Weights of a small transformer language model.
Training: a variant of SOAP for these matrices, 208M tokens, 3177 steps.
Each number is 50 + 12 x the weight over its row's rms, rounded and kept within 0 to 99. Layers, rows and columns count from 0. The size before them is the row's rms in percent of the matrix's.

# up: layer 10 MLP up, 1024x256, rms 0.0904, rows 36-41, columns 0-127
# down: layer 10 MLP down (transposed), 1024x256, rms 0.117, rows 36-40, columns 0-127
up36 105:53 36 27 60 62 17 44 60 61 56 64 57 54 63 34 58 55 34 39 26 42 65 49 47 52 52 58 58 46 62 51 43 67 68 56 43 56 59 60 50 54 56 64 23 35 60 40 74 37 54 41 47 71 54 70 72 45 64 70 47 51 44 49 65 66 45 40 45 48 66 51 25 43 52 32 42 39 43 45 31 47 42 55 60 33 55 55 52 44 57 35 30 65 55 42 62 40 56 50 55 35 62 45 64 52 51 46 66 42 53 50 47 36 64 52 50 38 41 49 51 64 59 59 59 46 57 41 56
down36 106:61 54 34 48 51 28 48 65 43 63 56 55 34 52 62 55 56 47 63 68 54 52 45 36 21 72 35 44 73 59 31 47 44 56 47 42 73 18 39 31 52 59 30 56 48 37 68 53 44 38 49 30 40 46 66 47 50 42 45 68 50 56 38 50 34 66 63 54 43 51 46 55 68 26 46 55 37 35 69 60 73 43 63 43 53 65 71 63 46 34 48 56 48 54 48 57 47 31 45 54 66 42 39 76 68 46 51 55 63 61 69 30 57 69 59 45 39 66 45 48 53 43 60 44 25 51 48 62
up37 094:40 56 15 59 50 39 50 49 34 53 33 44 38 62 70 55 13 57 64 41 46 52 69 39 65 41 41 48 35 52 61 75 58 58 23 45 45 39 60 43 56 53 65 42 30 63 61 52 27 38 44 58 46 48 51 46 41 54 57 15 66 51 44 40 73 38 59 50 43 64 57 52 40 31 63 19 62 38 54 75 55 47 64 36 51 51 34 52 53 63 43 49 39 60 65 67 64 45 35 30 46 52 43 60 40 36 48 45 51 39 54 40 42 34 57 42 51 38 59 41 35 56 63 48 47 53 34 43
down37 101:51 50 41 49 67 63 25 48 46 38 77 46 48 62 45 79 59 48 22 22 44 75 38 48 27 69 59 35 65 53 60 55 47 52 42 46 47 72 54 43 54 46 61 49 57 50 52 48 51 56 28 56 34 49 37 46 52 46 61 59 56 30 32 52 43 46 55 53 34 39 45 64 41 77 62 57 39 62 32 40 43 56 43 52 39 57 20 67 60 52 48 36 30 56 58 66 48 54 67 46 45 67 45 30 44 48 60 45 58 52 71 60 39 66 49 75 28 50 52 47 35 72 71 39 58 56 38 61
up38 099:46 75 56 49 57 65 39 56 57 63 53 61 47 39 35 50 35 68 65 58 54 22 40 45 67 59 56 54 67 34 55 57 43 52 74 45 51 36 63 36 64 39 47 38 35 49 47 43 41 47 63 44 18 71 62 33 52 50 65 38 49 52 60 53 81 38 55 34 30 45 41 49 49 55 49 52 57 41 49 69 58 28 28 16 35 49 45 60 52 24 61 57 81 45 35 20 76 31 54 45 50 44 40 40 34 44 46 47 38 72 65 56 68 50 39 39 40 42 56 42 58 53 30 56 53 63 56 51
down38 100:66 49 51 30 50 39 52 64 57 36 42 60 37 45 67 44 51 43 74 45 54 52 56 71 43 54 72 59 34 67 43 40 35 69 30 56 48 43 54 61 42 54 56 49 41 57 43 38 48 29 50 58 65 46 55 50 41 38 56 62 40 66 44 37 56 45 55 45 63 46 78 76 63 72 52 67 48 26 41 36 42 77 36 52 56 62 47 58 44 64 51 13 50 38 27 37 38 48 36 53 31 50 47 47 59 58 45 48 43 61 63 69 44 54 78 43 27 44 66 48 82 32 74 56 61 40 39 60
up39 098:55 21 72 49 51 44 41 42 65 53 64 43 64 57 55 52 39 50 47 42 52 64 42 46 38 90 54 77 60 55 53 27 65 79 49 34 67 31 56 48 54 38 69 57 54 45 39 51 22 52 48 34 66 32 53 52 49 59 49 56 32 50 37 38 55 60 44 61 37 36 50 20 48 55 70 55 33 56 44 51 38 50 50 65 66 37 79 42 44 27 61 49 47 31 57 31 50 42 64 26 59 37 63 52 45 36 32 63 49 50 46 58 50 42 40 56 61 35 63 66 48 48 43 53 48 65 51 58
down39 102:62 79 70 32 44 65 69 79 34 48 43 62 63 41 24 57 68 51 62 33 44 51 45 60 40 56 46 27 34 59 43 45 39 47 62 44 59 58 45 60 49 73 34 42 60 29 48 45 44 49 53 69 53 60 52 48 46 44 39 46 45 21 60 49 56 48 33 40 63 43 37 37 59 39 39 52 44 51 60 32 51 29 50 41 50 71 66 79 59 67 57 37 49 46 34 40 55 35 50 71 38 40 48 61 55 46 32 44 52 38 40 59 61 50 53 45 42 60 35 47 43 74 52 42 44 49 58 48
up40 097:70 62 62 67 49 23 44 72 52 50 33 57 54 38 63 44 37 61 73 68 29 54 75 45 41 27 55 61 54 43 38 37 62 40 56 54 40 66 51 41 75 66 40 49 71 43 32 56 66 64 57 25 77 35 41 49 66 39 46 29 47 45 43 51 48 78 62 45 71 49 49 40 51 60 43 60 65 41 62 38 55 33 37 37 42 56 49 53 48 35 53 53 53 52 45 50 53 51 75 66 42 37 49 36 70 30 49 38 63 39 49 49 31 54 53 49 38 57 57 36 41 59 53 64 61 29 71 48
down40 097:41 44 48 36 37 34 49 63 36 61 49 60 68 65 47 31 71 56 36 64 51 64 73 51 59 72 70 41 58 57 58 56 65 55 34 64 74 35 64 51 52 46 58 45 40 47 55 42 57 53 51 54 49 64 18 53 36 54 37 44 57 68 42 54 42 36 50 47 39 52 64 49 36 64 48 44 57 54 51 57 27 78 53 54 66 57 59 44 50 67 59 58 37 63 36 55 42 60 38 66 41 51 31 38 68 49 39 56 48 57 40 45 45 59 59 58 28 33 43 55 58 56 41 66 50 53 56 51
up41 099:80 57 54 62 57 49 68 44 62 36 57 44 60 73 53 64 71 47 39 77 57 38 60 43 51 45 70 61 53 55 43 49 52 38 51 49 54 54 48 49 45 46 55 49 65 28 42 46 38 66 44 62 45 47 51 51 60 48 54 48 42 53 40 40 51 75 32 50 47 23 59 47 34 28 46 48 49 54 55 52 61 32 36 61 71 56 45 51 54 54 44 30 73 50 46 49 53 51 55 51 24 34 40 52 50 39 50 60 57 37 50 45 48 63 88 63 54 62 48 28 44 55 29 83 55 58 61 48